Weights of a small GPT-style language model, trained from scratch on English Wikipedia.
Size: 6 heads of 64 (1 for keys and values), MLP 1536 GELU, vocabulary 24003.
Each number is 128 + 32 x the weight over its row's rms, rounded and kept within 0 to 255. Layers, rows and columns count from 0. The size above them is the row's rms in percent of the matrix's.

# layer 5 MLP down (transposed), 1536x384, rms 0.127, rows 252-264, columns 256-383
size [106  93 151 103  97  98  98 110 109  93  89  88  93]
[[163 136 194 148 107 126 147 143 111 126 115 143 163 166  95  89 107 158 133 123 174 114 155 176 132  66 148 169 109 135 138 151 158  86 138 124 159 155  85 162 133 128 122 101 114 152 159 115  95 112 136 123 104 183 119 179 104 166 143 147 184 140 142  61 166 114 129  91 160 185 109  66 168 127 104 144 156 162 148  98 123 132 142 141  89 116 104 109 145  83 123 112 151 148 136 110  34 108 180 116 103  57 137  13  76  69 103 106 118 136 116  99 112 139 113  76 107 143  97 114 114 113 164 129 118 113 113 167]
 [135 116 201 136 110 118 143  84  81 135 108 157 147 162 171 133 102 184 178 195 191 142 152 142 135 129  97 185 115 145  83 127  67 136 133  94 115 138  84 129 156 169  78 141 142 108  91  95 143 147 140 129 113 118 130 111  70  82  95 177 173 114 147 128 150 137  50  79 120 125 134  86  54 127 179 101 120  75 107  89 146 134 145 132 107 132 162 161 107 145 109 128 164 155 138  93 144 149  95 147  35 164 116 105 139 138 125 208 139 109 117 123 150 136  71 124 173 128 134  87 111 111 118 188 121 121  91 146]
 [154 132  96 107 147 180 144 123 126 136 153 113 116 163 139 146 255 136 145 255 217 130 154 142 140 113 120 118 117 148 126 138 144 136 155 116 123 110 113 155 143 100 125 107 129  98  93 107 119 128 129 103 122 102 103 161 120  99  55 133 125 174  92 148 159 139 109  90 138 119 101 112 102 158 115 118 147 102 106 109 146 141 137 124 111 157  64 122  88 105 104 131 140 124 151  79 123 137 127 125 136 120 102 143 137 190 131 170 120 114 136 171 115 135 152 104 147 134  82 104 112 103 137 141 104 129  92 116]
 [ 68 136  87 178 109 129  89 151 151 122 145 136  62 111 108 176 123 153 169 107 146 184 151 144 191  80 165 108 121 145 147 144 118 153 175  83 127 147 104 130 146 168 171  74 121 102 118 137 114 141 183 103 131 101 143  96 125 118 110 169 107 182 173  67 117 155 112  84 151 119 150 168  99  93 131  81 192 117 146 107 187 166  92 176  97 172 163 165 132  95 114 147 148  99 158  66 137 117  88 133 126  83  62 145 119 145 148 148 114 103  99 114 152 124 181  97  43 105  44 164 168 168 199 137 143 143 110 159]
 [103 110 178  96 144 162 139 176 133 113  59 124 100 174  89 157 107 107 142  54 114 110 129 154  85 137 137 153 134  92 177 141  59 167 125  92  83 136  91  71  86 157  96 139 161 146  84 117  90 156  98 121 159 173  95  47 125 132 173 152 143 158 129 192  92  99 196 101 134  93 137 154 172 131 113 111 136 118 124 124 171 164  99 112 153 152 114 123 136 164 185 100 128  83 159 113  94 148 105 111 137 127 100 146 124 136  79 186 157 140 114 122  84 153 148 147 100 156  95 111 127  93 108 127 105  97 140 153]
 [137  87 122 206 120 149 156 116 132 118 132 138 129 135 125 134 145  70  73  47 216 130 108 135 160 115 165 108 183 101 142  91 195 203 136 135 107  99 144 183  84 166 159 110 193 159 123 195 128 126 144  72  94 130  87 153 116 107 147  38 121 130  82 142  80 121 162 121 182 155  97  27 114 130 131 154 131 106 138 140 112 129 114 116 102 137 168  82  96 138 136 111 118 104 130 126 125  84 139 159 135  91 158 174  78 134 132 175 113 134 102 133 154 111 148 117 152 121  21 136 161 152  91 103 131 110 113 158]
 [123 156  80 156 151  95 169  82 116 141 157  94 115 171 113 178 255 109  86 255 181 158 194  42  97 108 139  85 102 120 142 148 187 120 166 103 140 128 100 183 162 146 180  74 147  65 109 111 189 138 163 126 129 191 142 119  56 132 151 103 154 151 129 131 152 133 168 112 170 218  93 123 117 152 123 129 168 125  78 138 126 123  88 138 132 116 127 128 150  66 124 150 135 112  90 134 117 152 150 151 145 174 141 145 147  64 148  89 169 132 131  84 161  73  96 141 133 156 100  94  92 132  87 100 127 115 153 111]
 [102 113 116 126 144 141 139 111 164 185 158 146 159 137 150 166 124 177 147 194 101  67 145 123 150 119 147 161 130 126 123 188 181  98 160 147 104 115 156  81 115  68 116  83 139 174 157  90 121 157 114 142 126 121 164 123 123  77 230 160  95 163 150  85 106 131 151 126  84 149 136 148 179 119 127 112 158  67 142 165  97  68 174 146 113 153 140  60  56 115 150 132 149 133 150  85 141 145 128 105  75 182 101  96 117 122 132 129 111 153 126 132 141  98 123 114 107 107 113 187 114 168 131 132 129 163 194 133]
 [100 197 194 127 138  75  84 147 123 138 165 138 115 111  91 184  98 103  76 108 156 116  91 137 107 148 130 146  73  96 150 136  59 141 110 121 120 153  89 130 122 139 192  76 120 121  44 116  95  97 165  90 102 133 178 163  79 111 138 173 117 167 176 132 189 130  88  85 129  92 138  85 126 113 136 152  98  92 130 154 147 153 117 170 143  80 136 125 145 152 124 144 130 102 188 135 135 184 157 134  73  95 160 113 154  76  86 126 117 122 125 125 128 156 137 134 117 113 124 124 179 114 127 134  51  96 140 110]
 [136  99 130 117 165 151  90 146 107  89 158 180 114 120 119 104 184 174  91  74  97 140 109  68 161 146  84 139 101 110 138 116  29 147 146 103 150 106  63  95  98 126  97 116 150 141 149  76 159  64 115 113  63 141 123 138 157 141 119 123 110 136 106 103 123 109 167  84 129 196  55 165 157  55 158 149 136 149 117 106 130 123 172 121 148 113 132 142 105 132 178 122  85 147 117  97 124 173  83 140 119 130 111 130 125 129  81  98 122  75  36 122 138 135  65 136  97  75 147 168  61 130 130 158  90 176  78 242]
 [ 99 131  66 131 165 136  80 133 128 128 188 119 179  98 126 106  98 119 159 124 133  74 172 122 101 165 144 132 135 182 155  95 124 128 149 135 123 137  99 174  85 177 129 174 139 138 135 180 186 150 158 136  63 217 126 116  94 133 196 103 174  82 133  98 113  84 159 117 136  88 136 176 111  71 115 169 207 152  75 188 112 114  93 156 159 178 203 133  93 117 116 102 118  96 131 111 120 123 109 122 115 114 152 158 163 166 126  81 146  97 110 112 138 100 165 178  93 123 121 134 104 124 128 112 154 126 125 158]
 [ 55 148 170 132 159 117 119 134 153 163 119 102  96 135 143 110 161 137 109 176 102 101 110  75 137 131 142 118 111 122 128 109 136 123  98 119 131  28 123 140 133  86  99  82 173 119 172 145  96 129 103  77 190  93 107  83 186 150 113 108 145 152  89 128 131 159 166 113 177 138 121  49  60 131 175 192 161 170 213 125 186 104 134 130 143 101 137 120 131 147 134 158  64  71 106 136 113 109 139 162 127 122 144 189 201 122  79 153 139 105 171 112 120 116 124 125  58 114  80 161 120 101  49 144 106  77 197 109]
 [ 84 134 117 139  90 106 168 100 138 132 150 171 128 114  98  81 129 137  85 154  74 132 238 112 123 155  54 113 110 139 201 129 111 152 127 128 127 180 148  93 140 111 141 131 167 119 123  96 125 124 161 155 101 143 122 161  92 157 158 158 175  58 147 129  86  72 130 104 130 166 137  96 203 105  93  86 179 166 114 152 106 120 127 139 123 211 104 144 144 141 100  36 109  97 134 130 152 114  85 132 141 201  53 137 106 125  95 159 118 160  92 130 133 190 122 119 142 176  68 125 167 117 109 130 142 224  96 116]]
# layer 5 MLP up, 1536x384, rms 0.249, rows 253-264, columns 256-383
size [ 94 117 107  94 101  97 106  98  98  87  94 109]
[[133 121 110 102 194 150 189 121 145  91 113 129 175 152  81 195 113  88 102  80  95  99 146 159 130 127 118  79 146 132 170  76 181 108 121 195 122 100 150 149 215  98 173 108 159  95 144 144 167 116 124 219  65 140 130 135 197  56  79 103  53 125 168 152 114  81 142 160 157 181 112 147 156 119  69 162 102 140 109 105 111 112  91 112 122 154 110 118 170  67  58 102 107 176 104  97 107 136 128 137 105 161 151 112  69 121 196 123 115 165 156 155 119 162 145 153 148 167 156 149 192 175  85  94 117 189 123  76]
 [121 146 119 139  89  82 126 141 102 150 109 145 113 159  73 204 123 116  67 160 100 125 157 158 166 126 102 124 146 131 133 139  95 208 117 158 148 111 117 182 141  90 135 119 120 140 137 125 153  72 124  92 122 102 151 190 178 125 142 133 137 122 119 174 168 179 114 154 141 180  70 118  90 132  54 114 165 107 119 139 206 150 127 114  94 126  99 103  94 117  72 126 131 119 117 123 121 130  95 148 186 143  70 150  58 127 210 130 120 127  65 112 143 138 184 103 122  87  91  92 148  85  52 115 167 121 109 126]
 [140 132 142 152  77 102 103 139 137 153 160 184  95 139 149 113 133 131 121 146 148  78 145 138 123 178 187 109 127  75 163  71 119 204 151 145 101  71 107 118 148 107 144 138 128  90  97  65 154  95  97  71 194 167 125 135 111  67  84 131  81 113 133 151  86 132 162 191 161 117 146 192 142 144 155 121 141 131 126 105 151 101 190 167 135  30 104  28 134  57 159 139 157 143 110 104 120 122 106 111 172  81 152  93 153  91 116 189 151 100  69 138 125 239 107 134 130 104  92 125 170  78 113 150 133 131 134 138]
 [148 145 137 103 113 117 118 172 123  88 164 118 128 115 153 136 145  97 122 143 135 134  91 197 145 102 111 167 244 105 152 133 149 188 151 100 119  74 171 115 155  96 143 139 119 115 150 167 171 139 134 138 130 148 105 107 114  59 104 118 126 157 127  74  52 140  83 119 175 146 123 156 108 130  74 107 157  85  98 132 138 123 119 118 169  82  84 113  88 128 164 139 159 176 127 136 129 116  99  71 164 131 119 110 123 135 118 153 106  50  62 129 166 139 135 163 107 111  99 120 126 117 165 191 120 114 161 190]
 [ 70 119 187 147 165 113  97  80 134 136 138  99 117 123 150 135 119 159 109 122 105 187 113 137 117 127 138 164 104 162 110 138 174 117 126 151 107 148 133 158  99 124 121 141  96 141 147 144 119 116 115 134  64 113 140 122 161 117 114 144  92  98 125 134 220 133 100 138 102  78 140 123  69 114 130 151 150 155 110 117 133 162 106  91 110 114 114  99  79  71 111 172 182  88  96 155 147 157 145  96 143 178 112 159 138 134  85  66 134 169 139 207 105 164 160 164 108  95 116 127 122 114 148 103  93 130 146 186]
 [122 146  85 145 127  98 119  98 197 111 112 166 103 141 138 165 170 101 145 161  56 126 124 173 159 155 107 129 195 108 162  55 104 142 130 124 126 180 150  79  89  77  81 177  93 117 123 116 118 163  85 168  92  78 145 199 160 186 160 116 132 132 115 138 143 135 137  72 111 113 102  94 160  73 101 120  68 218 123 153  77 170 105 141 112 146 123 156 113  93 138 107 138 112 130 140  37 133  73 100 155 141 165 160 158 133 179 126 171 135 120 165 119 148 162 114 102 185 138 151 138 107 118 158 132  91 130 144]
 [126 116 125 110 151 163 113 136 205 144 110 145 131 106 128  80 124 150 117 184 119 143 124 173 136 143  91 148 111  78 140 183 126 184 122 164 142 142 151 107 121 193 113 147 126 183 127  38 134  78  55  83 112 135 123 120 145 151 139 170 109 165 157  99 123 126 118 145 129 121 151 139 157 101 130 123 131 140 121  58 145 137  90 105  98 104 123 101  65  71 122 149 149 144 127 144 142 128 138 188 124  91 136 143  64 121  99 154 144 132  78 182 178 194 105 179 179  81  79 166 132 147 133 144 165 158 113 113]
 [158 150 151  90 120 161  87  81  97 127 144  91 134 122 113 130 139 133 145 176 122 172 106  76  85 100 102 121 128 192 166 122 143 147 156 142  41  52 108  55 105 130  84 133  92 129  82 210 184 154 154 138 140 137 173  74 123  92  99 165 155  81 139 137 111 147 151 120 143 146 170 115 162 194 106 179 117 142 103 129 149 115  69 135 193  93 117 117 170  91 136 181 161 116 102  85 215 173 138 112 114 125  97 148 121 163 152 141 157 119 157 129  75  86 129 131 142 115 145 102 134 141 132 117 170 139 155 125]
 [134 147 109  65 152 121 119 152 134 188 136  94 196  99 106  93  95  97 103 122 167  75 110 139 161 128 104 163 122 189 131 131 146 180  62 148 119 156 138 100 123  95 144 121 143 112 172 109 134 145  86  69  67  47 122  79 101 141 136 150 176 151 153 110  94 109 104 149  96  54 181 120 131 145 157 151 128 120  87 124 115 122 144 148 106 103 142  46  71 110 121 114 144 142 150 160 117  98  53  89 119  81 123 122 187 137 117 127  64 160 153 128 169 139 121 155 155 136  85 175 125 136 128 102 134 122 113 114]
 [174 105 158 106 142 162 131 108 130  97  94 135  73 150 114 116 125 125 107 131  99 155 114 115 151 162 122 170 136 116 147 149 125 103 161 172 144  95 105  89 210 162 174  86  85  87 161 103  66 124  96 144 101 118 125 130 149 208  87 119 128 122 136 181 168 122 149 159  78 166 125 132 122 118 143 130 119 154 181 108 184 148 130 129  93 149 120 137 146  84 123  96 120 126 125 151 160 117  92 143 166 109 151 136 119 120  84 161 103 139 148 146 110 183  91  88 120  80 166 102 170 130 109 127 132 154 105 146]
 [157 122 129 149 139 153 142 120 153 105 142  71 174 100 121 182 131 117 173 121 127 158 107 207 113 176  45  76 130 141  98 153 120 112 161 104 143 161 156 117 117 139 160 149  73 156 110 123 135 163 133 181 118 166 141 105  60  73 119 131  97 132 179 136 145 144  74 200 105 139 122 192 144  72 106  94 105 155 143 145  93 146 136 103 106 112 143 170 133 141  67 130 170 184 134 117 122 117  95 112 138 126 118 102 114 139 132 123  90 170  79 160  99 154  94 168 140 163 178 114 145 149 157 134 182 163  62 164]
 [177 125 156 185 115 150 130 113  97  75 125  54  93 119 155 114 115 112 118 141 152 155  45  73  69 137 208 118 149  94  81 198 131  96  56 140 161 125 120 148 119  91 137 124 119 174 196 156 117 106  92 150 132 137 126 148 132 126 138 108 163 205 110 102 124 165  88  94  98 148  92  96 119 191  85 158 136  68 136 114 161 172 157  68 145 154 112 110  59 136 182 130 117 176 111 166 136 151 125 113 139 130 155 138 175 140 155 154  66 157 102 160 135 108 138 135 150  92 101 147 118 124 147 170 139 101 157 148]]